Weights of a small GPT-style language model, trained from scratch on English Wikipedia.
Size: 20 layers, width 192, 2 heads of 96, MLP 768 GELU, vocabulary 25076.
Architecture: LayerNorm before each block, learned positions, untied embeddings.
Each number is 128 + 24 x the weight over the matrix's rms, rounded and kept within 0 to 255. Layers, rows and columns count from 0. Numbers have three digits each.

# layer 17 MLP up, 768x192, rms 0.0957, rows 233-305, columns 0-95
139113136169107149129106175106091148132129098120158123142122154117118156155102112151112112170123097127149113128106109122168128133190122115141126131122130126120165103121124115125123156109135129111129118155170118189136094125133121142113121124130134108137124158111117114128126114147152104109
106142169107172130108126131148154133146120110109143103140117132120156149126165121122137100117119131122117090088144117138116132136142174081126103120133133162150130072141149113170135103158128148138119137138135103137122166085160102171130123121162145121135122139180117118118083150133151066116
102129162148111141178147122118098142121120133142145078095118109132148107124120118098138138136128138110129149145140154124112147072126143135181143130116129104137110159174134111126130156147103113131145064129131124149126140128167121157124112155150153121122150137170097155111151130142138124123
121130135142163154106138127095174146080167082136150087140100108109131144122115128166150119094104122160126110103134091117142143094122078170103138143103105103134155098116126124098132142134141131126186147149160140190121117138130159152117120107133119146156154117182156092147127095131097131095
156124097123149162142107135140090182139114070137113128124100124071120112178150122168141165125113086163161110135148091129112158134116121106135092137140081130124133148162139151135075149105116165110107084091128119164134148132142152150144135110107151137151124119149139123167110149106137113113
132068142146144157102126168115149164132125139133164117101116128125154118104143107117153081119069119099140135134100081154108161133107131140134111166131161143105138115133195135125143136084142136150138110148129134150141161155148122136115111081110109147145130156154099182102119130172101139138
148139113154107150132144126130118122140142145094118105124155119131127123138159099138096089147114111134132125159162156153110148126116132116140120165096130127135149101121125123163124133099085103136117134137129158131133105151145163173170082203184163118133116112134129066115103143113139083160
104167148142149152104170097104152113109156099142094133086122087138153145074081080124131135128092128172139115125099149151103157160146155153130095127118150126153108098163141150135152096152164145136138139094084073134091133171116185164139128079108131163118081122124134142195143081095152126124
107159097136173150109152142130131127136137105151130104126139126087134147134092095188079139130110138119133084128119135132119150149124150140114140159130130096144142081174114159143136124135149128109136140143149118126095128122128125104140174107103141161111145135139153125137125099119138102129
141129147088079167143160158147125116131160131138133120132115078104134157112141118123114159116163083155154148120085137104134137095119154125159125095129126162153148096099146141112154142152155158174116136119161106118120179134142138122130171058121115105114087120114154122139077131156103141125
135126131151108134121148158091140173110140086132148141104126158116127138153124122145125186135113123127129109135150123127129125102111126134142119157132115089122124137159131141137091146110138119108138167143094141151146111119152145163127144108158105074109125163129146102122127113132095121105
174125129109084147089157138123124138127184139132156118118108125135128140146132123122167118088126132147107088163135142122105144127114176115141154108128126121140103125129110122132105163134109119154114107091128102133111109134161164129092121164126138139108081128110121156123134109109097122136
163124124109098130103116124153080132118129123156139122087111170093127099133123119148138153074103124146161135078145112134158126158101119109152115118113099131134137126090073142154139132103088102148120123150128113146133162115130162147155128091091126176102134112131154057123138133101136125126
100143135100122143104145137110145151162123103189129123152116124086121111127116141126114099169137089119123118136136127101136125129109120105139098121148120145138120148137105138109152117147145127111158119117183148126101132108097112128149162076135103129131144145138153164106095119132089113144
127150135143123135088081158166068117121102127135104090082106122088147146131152131142170163146111141113136102070144120126129151072123119059143135134136193137100106156132096140167141153128143147167123079146141133132073160120138124169087129139160121133138109144150129090098116120122124088108
090099103147150148123104135083097147114137090151149156086137146079131141125137103115175121104069110164112122103129140121137153089144094157143076132133177115113138123144103185085142144096201131129178076111151142140131128091082141160130144069112137105124125122153130109096103165128128117118
105114147131114157114125101162083127152142111152135119116142116127134099141144108149127128122095132170092141126105166097112150155160177123132123124131155132099152153157147155166123136126168145118144112143142117181101128113118132107096142104146138126143118109142121116137123161075110150130
134143107108154114151142123124138119095156098149120107130134154107137147081166109136114143120096118128092156125129188141104112090137148148155099134105131119109116120152129143163172142139094164163120127095133074153130145127117144156101111140165121133147139127118134125164111096132123119143
160136171167139133135155167138158168115115068107125130110091123077153114110196088150154116120110110167138142091140115135091147104157086120117098116107141138115137127162125124128165213112169144156114125101115096123140103154106132131112159104145115124093123124157084099131146123104150135154
121138141103103143114118127154173125103104128150084089137133150108159142146122097142125099085110152083152136157124117085120106111133167099104134114110141161162135126133139125127140122122146106143120131101145144146132146075161155116118115155118131136149123142107144173156071120130150081134
103114140104102127115120151131149167158149136137153142136151132133131102115111096114107111089086097146118103114147094141152161153116107114145150114112168125099135147124146116113126152151173161113078170137140128119076125099168138119153117098161102137094142105179142087129124100135123117125
143107174127107114129114086137127129118098108122133147122077055140087117158136115134126106141117106170124078157134101136164144113152091121168168121136117108144166136164169153152135132103151152123155099171137151141135115128144143152164112150093161147085136121146078103136148141109148138122
146136097068129148156149150124181152135069101152111133128107120140142127147110126125149102095100103149120123125138113124119121144153165107128113121096165132108140119156112141111137103105159078110142119153134092140119116065162154125150090108139107125131133127116133127166145119124095141154
122115139111148205110108137159122108088176105120133142109142103130114149088161105152098104137156144177127142092114134129121123126101076076122135143150111112110137116145128160136127145151134161124143115140168157123118126075114112125126124131147153122104133127173054119153129131107115075164
134113137139137149126147114144109114116183068124089139110130096107154116113105119117130166135113112132155113102102120130083124126127134148121075111137121139099149152123144163182129093156152142144118104121142113131125187106114140143080116116158120136102131079129127127149126093101124148152
184116122111135150120112101109142142141100115138167114132076129121126121163138109086145124118169114139146132101138090139085151128116125142143163125145111147109130122141119103154136156135123114121100130132124159115110193103146163120114117122133103150117116099119108154098131158131114156164
123150134144110160143141146150119153132138122149123120124122109139106089139129108132163161112120105111147116112153145192156140141131124075135126112147132127139156118122140176151123137100139161148075145125144158128129149153127133114092152133089087134146146101140138088071107101144119126126
080193155093177130119102146122133148109133106147116099058109056140180090055138115136153166116173149139128123073166160154093111136116124103115106159124125119108143112140118098118118105111110129154137140130159136160123144103112131146118098144149148110154111131162114126135120118099092098099
169155153143108176119113123108118121145106126116106142134114096161097120145118116163141117115142115145119096122154158128119150149130171146156106158166120118157144128131121136109125129143140117101136109136139155141144098148145146144136130151137123135111055099131101134136134135126142142134
130108131139152135119147152095147184140144125137129126092106093100125112133146117134135144089094143115150096155115115154114118145166182115139082151100147157152136127177145127100114100096164156094148079120144102130147122076141130147133132124115146107147133041118163085119106154086087144098
153113135139183112118138132082127129129176114166124136132145129176117089103146111141119154123159110121135133137112133118167141078116148139137092169104102092088195099108189176109113172135126205149144084135121132172146155161154150175110119116154138101100122150168099073134137076103141137132
131109126053113148102136165158150121139114126158092114156129100098172076166135106134127113059105126086127110094147151153146151112132146129120082106143154127108138108153123171151164171117150109133127128126177136146124099123163155082113141091135130170140128099129150113125115124145092138142
105100142073102149130125151142138102111076099084084156137099125091152140143121110094169147147085118103097159134124133139136115168156129136142115102135157153110119119121131123139152122107182108139139104099176154095113126113147122121091140109085109098140115108153124110121120103105147118125
129153129145130095156109123106098173114111112155109138084098153100109152109132124171143171097103109138122097107066148082112091107134148128136159133170145134205125123130151125092107130118130149191138104094127121106120171099152142149118136104124124154157144155125139150105125166128122127140
121110168154146138154137108158132146115125088166141147112120145132113085146145117115125104155124110116130118158134095147131151136125106171135111097143114120117147128124218131135105121130186166158108134103125092152111110119103106132112137102168120133120140141118127102173107126151142148121
130122131103135132157098175142118122115109123147116087114127112117143133138118124174093079135131086108112099127125086166158170130139198110146168133099096129160135081130156133123148109133144131113155118113151153137140176148115150146120099121121124152098159163132113139169108105172137091145
144116119076121176117157182122205147130124143122095109092142157125141144143170097107098105086094088107143142134143138124148159126149127136141131143136130142127136108162112150111152124119143171138104151101144165160129131139127161111123120080113114127163143100100133097136075079116120135087
122126125131156125095106157129105123131154118174141136151124114141124109126100107081143121161086155131141084115097117123146197110181175151152133150132141155113133184145114137134122122135151135115149112155162096100138103130147108135135142125139167103156114157130133103144127145151142111106
149118125116152102091101167091113165110122139120089147177100128086159086148155099184105112136099138145148104170129140148155127104135110105183153150124108113119115113153108153153172157099179160133144108143173154158094144143180142175086142115143151163111117119156141129128103146116119133152
146151138144145105093127140116136166137121137115151133110120129105138105115133082162186124124084133114147157115111122098126098103136183090135150150120134149114126133171107146151137127124132152165149155130142061124124118098145117146157130118095164149149114129155103093119090148143165124128
143144151141100139099166116119104107140118125139111117101046114085164157106115110068154156100173082170121101121148145127109091103134117067109158108137101134104135113134109149124188138119158113160103158124114142126122142123142129148167132112175091154130109122096122134122071152121132151161
139130126138149170120145176162110139133134087130145139117111142119117123107121113115188156102118101151173105139156081150086116107133138133126112157149143154094107128134155135093156127137095142117145142098139114127127164114141124121128135123157116166099123111130124150107124147120093133097
132123146138140137087149147107115098145141136123104115100142109138140120110150099148147113161079121142167126131107172123170170057125096071127111169118139156103128127125131109166133146071156142123143097089125113140097179152100140164163083142116132114104121108163111122143136145122134137143
122100140134138119068125134136123117154124112168093086100121115088110105127149130115135118151075132135129145102090142099160150105120124136148103064085153147132133104145132087092148169111152162153095158131129102164126108096127183171152125137090131161114127122104125139137147165152071140123
127145122153087149145108141085108148074128100113119147132096159076152159145154138195109126098102134166125135133093118144173161105080127151130091152088211137131113120112128144161123113098160155145159146152105117144156128097115135178126120129141127133106089127165104109143114165136171133165
143130178090150068131161128141182066054126176112131103126139115097136106136119104143145123111159128143121117128112138115162144123138130123144121126151153133127155149124143121166124172114136183126107137140109138107164111112114124117094136152117142133109131124108148120145163110123097124156
169161145144189133156132120068104177099109116142180172095126100099107109096180162160135136140115095157179091135124127162111109123152125139128123139102139135108136127138213110161114151122108176109133124112135117145109130136131141148107129162098130142121144123147130073117133156102110133139
112120160144100149098107120154129122087155105160119150101116165093160075130165147129079136121141132117134157110084129112063148156140158124172087146104108097124118141141081131143138135148092180127120125133135088133103141116177159128123154142135113111123107142132152130109155159099139087166
172119139144150150154167159128086150075099107115142148120145137123140128165114133142167164116129064149164127137141095091115172150191121149150115106152102092119144125160151150125152118102165193113142128156151130149121096151168140158121122130088149122105103114126123108099097106073116151146
119100192099192194131139104122132144092120171152126126133148124149137138101099134124129154121134140120120142134102120118103118119160119129188112121125136129131158128116102132104135150167090141143088108091159130131074156112145130128165134134142115162138131135093187126131145082092101114145
138148106133170124084163109112124128125109174105123158077139127135111109140100129131161135126114131131091081144141116110127112094125167092175140116117137096087136139157091155106119097110104134133149119131153095134120198121121134140121131138124150167128131159139165102120131100102095132113
128115151110120160139144144116123148145123106110132164115078104113105125094147128094130128129149062155125119135164144111175138105126119153129133133132093131103144173129152087156097157126139113143100132102113114149116167135146109170114145127140124110087131115144202135121135151154139144118
119115119127112103151164114082128191126121152099126108143123099114099088116131121081141121126130109153121130126144100138133117140153119156101097142123133150124145180161129103143113163105123137146126152139119087171149143129147101143103164140138139139121090105133185137146118133142180133097
148118134119148153098127078126136114098096124124122166109136092143111169102139155109146121143141113123079140135139122089128113133112136105166135126163130152157125099105118118120149127136159121161147109137156129114103166155126133159170138071116153124155144148170140121086115151165150119121
133138133098122150113125144146168104099136168137124123150136141128131120124137152100170144145104155109127132124151122135145175114120129104144091112127161148125124130122099093098128147112180133141143156118151094133120134113151146118123098113081109096117115084117127120151093131155124131139
075098172154116100131123110152120143130123096138086143110115112125126096081108111132159123095124135140127135144110106117132163117125173122150098114117120122109129146125123141105135117113158176155110107112103079172131156126126199105145187116074119181128126165151135129164127102139130153127
132131140144152117122137193126130166155166117159137106135125104135165146085123095175083148108140113158137103097118124150126124125103142138139123099099161151125162146128140171135167125129112142133152148144162148154130126153166144148082153129138081134111121188169113101146134108107159133117
155148131120125166099094114132144138082110164181142086127125139149191106110157070137210151134107121102119122144117084143107148099105152118159152117151107126129138129156102136111128123102098153126129078109182149158152149151115135156115097137084166118097108122155156126135137109167102123176
156131111123148127152112156101130129099109100133077106121146093142120152118143090149167101123128113163139107168164109125152142119172137094123158131131109136133110127138165108135123157119163123131190143157145169132122115132151113155099151139124133109150138138122114145162147089115110159123
124098129151145143145140144108116132154113146119148107124127147110099167145140134121089107135134110161075117094137108121141099100164134151161144146134132158131117137124146122141134123100097109155107153130143123153075172102107126171112178120176165117127105136150146131106135114127138104144
112109162153123174115145162109138113127145121102084124121145130149142165144150121125168146126112132136149145132122154106082143108121114138127130108092148144153113179138114085117126156099114128152154114119170098122095155144165153131128120093160129109081132097134123149113108144142097088089
145099162099166150155154156104124131108133129134124138107119115098164192125138132178182145102128091127145093056152108152105119091149116131107092111170141107123132109174140142150146164128119105147132094117095156153091149130105128122151135145137100160104127097165141147081132123148117107108
112119158113170104133112143108108159151133161127113111147127113156127086147156141137113165143116102102126109146136115118170116099114150147148123103136147122116162137114163108155144152106187152122144082142131131169114143127144129139118130128073162113133144148157086110130081136135133141114
136104131070176152154140112088137155127130103134157142124129120128148137159095100140180141144095080132128108115153108108104109086165108128087134137142102142123129127137128180127140106124138137127127101110192122136146130122153161129148105141150127161083125082109109137119042134131129153113
108138133134134183142170146081132155154094148148148123151142144099157119096132130118151105101098125119163115129135145169106127126121115121135128141155164105133130124109104112130144146140148119162148156118132121141119138092131154118092109057069140131066076140140135125115113102122135061133
118145140153102089073120137092108141171147111131156126080092122130090120126123113174179140141112140159162121140131150130156118117123150156085114096100125115116139089154164122116119142086135143101142165098117127131094154145151114160158086163171153127154121107117130102086079102156126130102
130118134124136147177144141100118169125167144111118100110128132175147115147135103100139113118154124159158096186115109109118118112126144138126068081102102144083127126105101149133147162120117137119112157143150075142153100105190113112141136111156133111110102094134133092153152136091106150176
115150157141123097110148117083150112129156124115108130126105148153098150124132065138147114158080111081153122157098155132101094126125123109119147123173115115146164119111164093128123182143109102121113159127116109110117113102112092185055149115150113152141111109124143110144127076087085149141
090114133151132116108188076137149138068124104121100111112136109134131203131130108182097145129130098147147133118147168138156114136132099120137086116136157147122138118168137150153125145154132136142126109138097124136159124117166131122172123112134133132121126087121119123121125136142173153122
209132210099125113154104169113159139142105097130118143119165130140122033109108112091158133128134106136100082098158124137089134061131148116108127145139124127119203107152144129158122134121131066109130152145149147159092083128130177147083149136133133147141092162138129151107096083137114091136
213105139154153120168140106112119155118118097113135141138096130103120144124157132130140177104171066141170156156171156134091099156142095131134088120115141105086131117142145138112122145100110147113120144072133103172123132127168141133073078134137108122107115140128131121101139105147116165176
142118132076090112130140140116092114094128146152158132115118139085173130081101135156109111145121137120157105133088107136128186138169146176131106119146157169157137107166136120136144143107162132148170118126138045144118113136131108143111106081118132124154143138150108092141114117142135150138
130142154118147139156112149131139120105123095146128118130117162142144090139104132151130122114142104134124109130100148153145142072200154136117142091091110115107126102104112120131086115143131139095132137118130113160120166128104110141143114085126158128117097090139124121134139116102163136136
# layer 17 MLP down (transposed), 768x192, rms 0.0981, rows 233-304, columns 0-95
114157105117116135103112097154146143119090128161134106135140113171130133120129148134110150120113125137157138120150130109102137099080166122121148126099153140141090082072131107116112113142106094111110147105106080098129153126134139143139144159082087121107127114164136135166138135119120134158
114138149125139119135122112151114135116106137129122114121135122106092124141074077098121150137170127120145119085155125107130123096127158178157132076126139148129109111140117119112140121154129121107147114136118163123134107143104112122126091119146123112129152109099125132154175144109100169120
121124081180119155117092084134116102115140121122105153116125112138128160177144164147114154124122124150116095117122177129162144168110124136116148120113147104119150145173140178140112125123190108148118147143132130103177114115122165126144161154149117070157116129118147132131157124106102113126
100137136152115105119152146150142140157094138107102168113145142139108173126057193061135096113128137079137144157126079114094078172146134083122133141130119143141178116157086117106139111120122148067065143126147124103117182156147069099106101119127132134172149121128110138100122115136145121105
142142147155113133083147157117161138113146130132175149162125100153123156102110071142149128086110122143127139127102129125151123094095159129098107085120150127120108161106137123151105125113126120114115105118148146089189126172166124125149112121116110166117092139157098134115113110123115163122
146106099111145108079133105149137090159143133147095186140123091133111118183109171080165116181142137128144158116144097120133121155139155134121133149135102119143098110090088140110128142139141117136116170142126122145139155148098166156120121109118158141156114168131103158123094136151110125167
114112108092144130132153157141135100149108134140096186148137166150112131120103135114129141129144155117156097149130150090111144094111078185118128138119129158109134127118089121087146114123141134121097127120112133134135116124105127161105150128143119131143092144094117136127149125144123170169
122114095130120131107114109133140117178105160100089096161126157122128109125120088165089157127131159141148154139120129142138197055136121107137143136113141129129060153116103143140109137114111111151130155127138058143157137142103143107082108157131142101144172111131123120143108127149153139132
133111123133115115089128121148106140159138101138164153109136119177142090093111063117137147127105132104086160093144150086110134108161125184142144132164131114117148154128127109129110104111117128129147144145095135153155124118096140145104157117157169100123115110163149159146105186125146128137
168129140089148146097110115085136129124112132137097097142129138137148149145129085130130151136113101099161105169133161152108120099142151130156155167155102150132146108117109107117149153104198135139129081112192158152116084135157090136145116126132090119148102086088103132165093126134161136156
125099117098152116138116144152146099160113157115124125136103094125137108135142069140135121131134144144077117117149130123123112160128139107114125112108132121142094137119134142117124140133114154104147122136143131130121127127147106158116132123126118136128144122150141144104131167128146135090
145171117127150135127127133121134117110101129131120129139113134133135104121134172126090131137130124146110127091141120138140148090140106136141144136100120107094025162122126149126116119119147116149120135138118133107139123129117129118149143125141156140122150147167102128131099138102154123130
130130113115108148137105157150155134123159136103150146167149118148101113123123145093108098098151113097120119160178125113108104130092136094101152146127126079123176093131167125065114083108166124133115128146130160143132141167151097142112101114133148145125130144125091156115118121210131128133
135125126133118136136140113116116124109121116113151151098129133157117154129134197133104135108133126124146115134135131130108136154126133125148149120109135146139050137130140139131134133128130108137140138125122119145132136119152139139101154132111107119140123131138123127095138113122134109131
113108125124129114167122087182158132101098127139160069115147111143134124139141116160128147110130113085128106134113154149120108143132148123118114163136116135095000133144168136113088192113166115081157142110134142184138112107102129160148145159095125119122125106116156121121115127139138126103
118172109179129140083115126084107082093136145140129108120091131140139150080148090096080129124082127088163135136129127182135144108151163138149122108120107147126146140152136123076102152126139155150127102115116110168092143178109122126140176115158103091151102148147068144143093098130095155124
101131109180152098150131140100130159136118128119121145129120142132123140118078098110119133137123116109149131138167110123138082104136177150147118061148100121130178142099153104102136113116116134132086109121122123133134145141140144152150099163122159091161156138154108110102097135127130129121
119139176134153113128093145126141119106119171095110114155104135131133109144123103149122137110117154161151091166120120155108108181187112099104121163080149140144044110135139139111123120109139126173117130136155123146115135134113134133082114117134107123110131105125145132144159125131163158076
135129108161121128122150135142134118086179077103139118128155108122091124134125067147135139153159077099110109128126125115104120152131094112165152000125144142104196129107125097107251114108132156109135130107156164136185151153107150159087119106130137159129174182120114108159084140106131099128
089143132134111111105166135094159154150135134138157127081080111157101141126142126127099128151131109168159108116121128114155118123143111122123138121149132114144103156134149143137139105145094172102163141136130086121119154154134089135171133116102126154127141143148098136121136114114142104128
120109145150141105151130182150100119133109087135157122110098123118084159140088154121083138082127160142151145156128163160124085084142120124087116100100148127127166117089115126100136144168116166131122123121150171082160105102138131138115112123122119097116149138126112123141139140131109156117
134079127134164107171127175145132069156120141153141092135115137084070144125124126105137170114127172142077112165137107181148102116176157112123141156115141106092120135174113171127143162145118124112132127077158097139141156080115136081124102112127128118110166114160155112152142186133134138114
097091126103112088116112143126154133133132140133126150132161108128159149143052111105108110121172180098122133164115110061140108138111087171097143152088145133148202097145153095148096148107185151171140116151123174104115128127117111127095177078166117140132156115110117165121123086125109091089
123124134119139161116132141168106162167165152133145145097125103116133125163171174143075118089160107096088163108099126101139152130161140138109107149102122136112106145150103139121121119108129163129140133097086117092126119163131125142133142122150134147144120189130164160138164108152092130135
159137150105112127096147166148167187136129107105141136111059108103152106167149102160157114124104149134111116114148119127126146131142116129104141126114101136153091113137113114112109111085181101101188181143155111152135146141171125157111112127140107138163131159200106128110124092145121187148
127158105119142100147155153130101131101142123172129151118142099101119128111084169152139132133130126122123127099143130127119143121127135157124122168130140154150160115104173149118107119130136148133125139092105071120132088127121127132107150130119126126124145119151121105138107129079160094123
115080142116135102110107108145139123139118174146121130170145114125166072136119173103158143111132121142159103134094116070138071142131156129090135140110105106104184147075131107099084131076129095129181184116104087168141127137119117141135116133115139123143132125138128129130099095146124147133
170094147120145101160128150138131112162114128106137118156076096163130159137115111167149142162076122139143119137095104125162112116115136132163120120142129130132169149085183126145122162155117106131149132154095120141140121116146116092155140104142087102144078118099133123078141127119120143130
126120110091149114189166155138157111113137091126118112125121174130153159152114137133141148180165128153127169140085109124090089134171096134084121128152133144095173134116138176122128108068115124135102142125121159142125158118106160073110143136131129113139188113151137131150151110089130110131
137135123128121118108115157124162151171129083124150182095139167187163126126063088132134144141126151091104165086182116104130102100091151100107115148142153127123081109128163093073142186130125125128151086146169098111145096098139096134138139109107113138087129106113139119101150137094106191165
098128160145128141133172155190132124131153116132198109092114119135088141111118110123109110079138185152088145109131166122143096155101162153093120105183166089091107135139086169165152126138098160104120155087100132141115147157154099159166052122101114094132110162161099147149101128121165144156
143128166088088099156135142150088134150126125060121147154105136135105086155093085085124068139135180109092130164136147130167168184127123131115134163129139107155102119094127145156092143152131153133146146143119111106137168092135100110082127149157139114110156122151131179126151161156167117084
115098108114128114119141106078153145126151134137126116126161126163102134165133118104176143115113100152134134116117118107095160107158119120124096152126124128068145135106176119136145136128126109158096161148108104170173128151149104164134111139121142159115097136134108168146118132162111102145
127161132137124178113146142146154084135142104142160158116110143145122164121128117109102124133128105118125149138144127163127113103117112124142134138067122115084050139137117154098127154105115117084116133126136153143137131173097130129138135128146136098079142136158095119154093129171146119123
136105109146120122144174150138124150138164126145100123152147085146106122145142123148176111149147141125098158143152067104146128099093139122127130129125095070142109149133033079125125106133126137151158112122149142154129165123161113117132122159097139143150127107140125175147070122158136132126
121082172105122120125144123076092126129101124138135105146187109135134106108128105121085093137093131152117120157121173138144169104127122124097130127093151177122188140186113127136154147136192085095158124166162165150177150186124093106119146129152151136161133119103148145118130132120130118140
128137136120102117142129129146127129073121152133122141133115124120093103118088133142163126170133162132091113138129128110148151151134135141119113118118105147145144101073162140139150140146124118157141083126107118125105143120093063152166114168114166103078102140137129160174179168104146153134
121086124136119112166102120120169134074122122123142146125098097129140121129163142137091110108170140148166102171164144118170083111118115103079162134111124133112119090158136137161110126134100134179155136112100145143088131125111142099151113140099087148146102131146154125144117134118135152142
128147132109153123152118146135113121111158108119156137110121148085182110119147132133095142146107148119136148138110145126156094098158174129134120153111095162085096144204138155085109154126182138138108151104114170150142145190122089141121146159177112154138140106125129115146113150177156120124
136145127120117134130108152129111119138102116115100138131121122140171114114096073106117114143130137116121148109162160081132131130122127128155130109141110128134167134112138122101114110143159143146118110143120118128110128121093118141115130121130143133116127154126121094130132146138108095133
170106128117124118129110125180147132097162163148193101127095129170137115101147058214081137141149129072129136092102111122097143150128135114055123212121095144136178141102109120101130127103131094125122116110126160110145121115109097137162133126108117156105106149145152121164187117096129111109
101112143100102127137112109130118147101123136152115131110124141103103087144143108150118124165172115148144084094137115138129146118125095112114138134122074115108070128114152137124132128134139140156152157144118110125110142147126120116155109143102146127082092160112116129124142128136138139119
155141129140146139102134139131143151133143145136138175111115090110143154122104092129111101134151157125153140110090187116127060166106162107143145159144133105124140113083084105131104130141138117104104162124131111104154148136133162092141151102166117094148146170063131157178138106141125098108
116124127151111119167120134144084144159150150124133143129117137147140136069060138134129141147145150129183151158140122123166140143166146155126123105144172110135028143108136113149107134135094109150162084100116101106159151105133131141112095130163132097127074102122099121130120118139135123150
201113091163142108133105093120087166175093086111118130170085148143152114161161112122160125116162151097135118124162121108157153141128096110144124195122111104166116129088185101120109121111115110137120147176104128111135115132110070112123114127122143134108094127109109145145115103145178150089
118127110156116130125128145114133162141149135132121174109089154116119139067089091118144133134143078122128120170100119131115112078138120150159087145067085148119148130142129121100130149154149137166118155114153127143098181134159133154178115042136115135121139131108123148105096093115149106139
120143150154127155126162101100174134102129124104137106143137143148098134146130228124110101137091126118154141104095114146125132135129110114104128142122129120101175091126134176116113116103142136128138119149106120113140160145088094147106131132141097147164155135128145143091162135147137132161
146108135125151131124101136124124145145109133156104128136134093142152128101104089104141120135117139135141126153130132148147107121133151129127121136101151125104065121148165111130117155146159123124122121126139137120128130113126131134105144118110133157093119077133125120125117126119138120168
115186132150151114139101130126169086109114117086166108151110154159175130125113100143118080139070084173118105135111112115141147104110140087132114136170128118088191115095138194109147124134127127091106128088157134146117117126124144157121100136131125087137138114141129052116093149136143142117
135123111140096151122079121162119141123154138065099135115120151107089133114169137152166121137136145163158144133092118126102121118096147109090162188122095089144172113126155114124109165128130099125141139197164097129156087131134116111141099100153128100138103100146083181124137171134168091151
187104127119083168143127136142140140150114098124152111141127132104121140128150098126132150106098132108136118129136129124114149120131141138112089168112093156123117130144134116161114145163118095078109142146100141111138105130163119108095146136143106086151169102146106158119119117158164128104
118141143148096146141099080127111119145106116085151155131115144133096135104122096124114118126158120106136077117128129166112158175141103156116125185124147147112171126100119137143109102125164130125105135080069118083119156094123092151121107120145125149162145124169111095129125145144147125146
140137116131123136122132122118138112128128133126102156110159120126114112103119220128118106111139136113123124140108160124140140115127135143166134141121117142168235117119113083129111112147154157104103134092141149126124130150110160114134150101101143156126119174142100088101115082114111116149
127154125155106132136081172187131062123143143162104131131106128096154152092113122134065093158154121119166108168101141167133153163156097140071125140074137114140131104149128098130149155091183120121108129079113134149148141138115138131112109159136157120105135089113170135172132116161116143110
121121137116106098155101129142106138125138116156146116126144149094156100109126190169132112126129121091156100127092130142104127126144127142103127118138145144119100109164151142164110141147125117140128129114114103168086108135114156136131126143139144103127124128139141120130133101124132121125
104135094098172157115136097150164135162086091105157170167131133139164103172121109130125076118155135179177137131102126130118079118124141141162126152154158141139108134120123170125112133123106099091112166124125129102119134135125113141175101127135128112173093129142140096126101163158095125126
149136151125124143134128105120130130137115131148121119127142133099112094117147175129084154142133114147124104133119148152153118132138137157149143086083120142111211136109137099128142126126147117117143135110107109131111146194122139139135125129141121144119124106158119111125125109143142134133
132130127086133102135121134124142096152164103137120148118155139101108126154132145098149134136138099108133103146153107152120070128127152151128158132119171145088102065131121155125109121125108117090097147107183148128140138112158172155148125130078182116116113156112110174120144101121148155133
146106104106134188118165129117155093100176128102096154135177124121123101164142168143165116128104169132125122104116174139116133130082150104146112119156162113123091154120125132151113141134153104163152136117149112130125117114081119104092157113144105108115102137122114098124126146142139155149
148135121122125130124130117140130106105107099121140126129113112136047104128124229175150153146138127117166147145124151123129159126120114135122122134124152120132156124109131115116129151143135121113134161134102115127126097110142131110133114106115110131103155116127123127126113120139092140135
168162126103108137150124121141115115124146178087178188102150099104103114117126107171122090146103147087107149126182184115140104138124145106097110080106153153122103128115138135124139147134116147119094149091152180165123117117096153150139103091113156122159134136168116116114135132124140136115
140133110100156137156125082162109173119128144115097153136128118151137180089117047154108131124166102183128122108094159206166113127143153118101142123160108132128085114156131149134128112113097143110139134112128110127113114155112117114138088171152115156140147132123103116135124133111119117115
103105125124141103100091117143134159126138116109125147113118133126078122103133187117135163096135126170102112125132107094150099124109174128128148071135130075070176138129119164136159125116087157099118168147132163125129118117104113137125127111165140124143109127125120145168102119130118115138
105110175131114110136128129120136116098119130125138151138087112118138149089109113147116143119091138151128111113104117142124149157097088156129138116132111166125102109144123154110127110122123130109089183130122143117132146119160136080175112155108108136089147102080117124145153121109128110169
125159105173160110148137172107093095169169160130112103088108082090173138121160122144116141146148118079092107135106130158110131131115154144123153120161118147133100118159154150104121108112093121103116126107133143102102144189126066130082154122138110078118150124128137117155114146161130121156
136116099118165131144170108109140096117120109116072124144149147147168144135169140153114123179135102139121167150137130144125143100100117151130089121131137162139048129119136183118153097136112101133128106129160133116160147125124140110127158096086117162093120113122169134104150123099137124163
156160098132158136156103109080133092143094134117123113084101111127090124141119136111109141120117128102132152082159164145144155115153115130140168131160125164123126144138152098141150087141119127129149082112164148120144111114096116108144155156115097117133110147133161150116121134170155114125
088103100129104146133132104123082147121111145143118156143139116148090142097100180089128115120177115111134151137162144108140150127074140137123127123128151118138136144100097136131129132130180117153147143153134125116179148118129127119157159156089119135110139132078112120074151176099159095129
130149165131122131147117142101076146137119106164136107134134106122111110129114109102142086123086156140124139130149158092123146119112125149129166136124125109137163128121122126113127115123127109161133180121142129126098130107141118077144163164158162109143135089105164162167120150145150075116
105157114169144140177115135106096150142170155079171175100089135158152140186116080138115109169118099125110116123170125071147109117127102093129118118202097139197122166121132120130110109113107083128091140140136140123151129127100123113086108102137127075139167139092141122120120164151136125138
102124100136112091163124101104134103129137113112148141158148123131148096130133123162155077151107175115140117098080161135127159109122178116133128155108097157155127104124129157121133074122122123121076129120129097121125138125076082143108105172112153115176200108123155120098165152136127131092
121117099123151109100172126102144131130135133120137117112187127133141111127163149110141153131086110125166130127103126091141086130140127116137133103128108118124064180079135157145179109121144129111115136111136164137102114130154131103083119123178161145167127134160095129132124126135103130124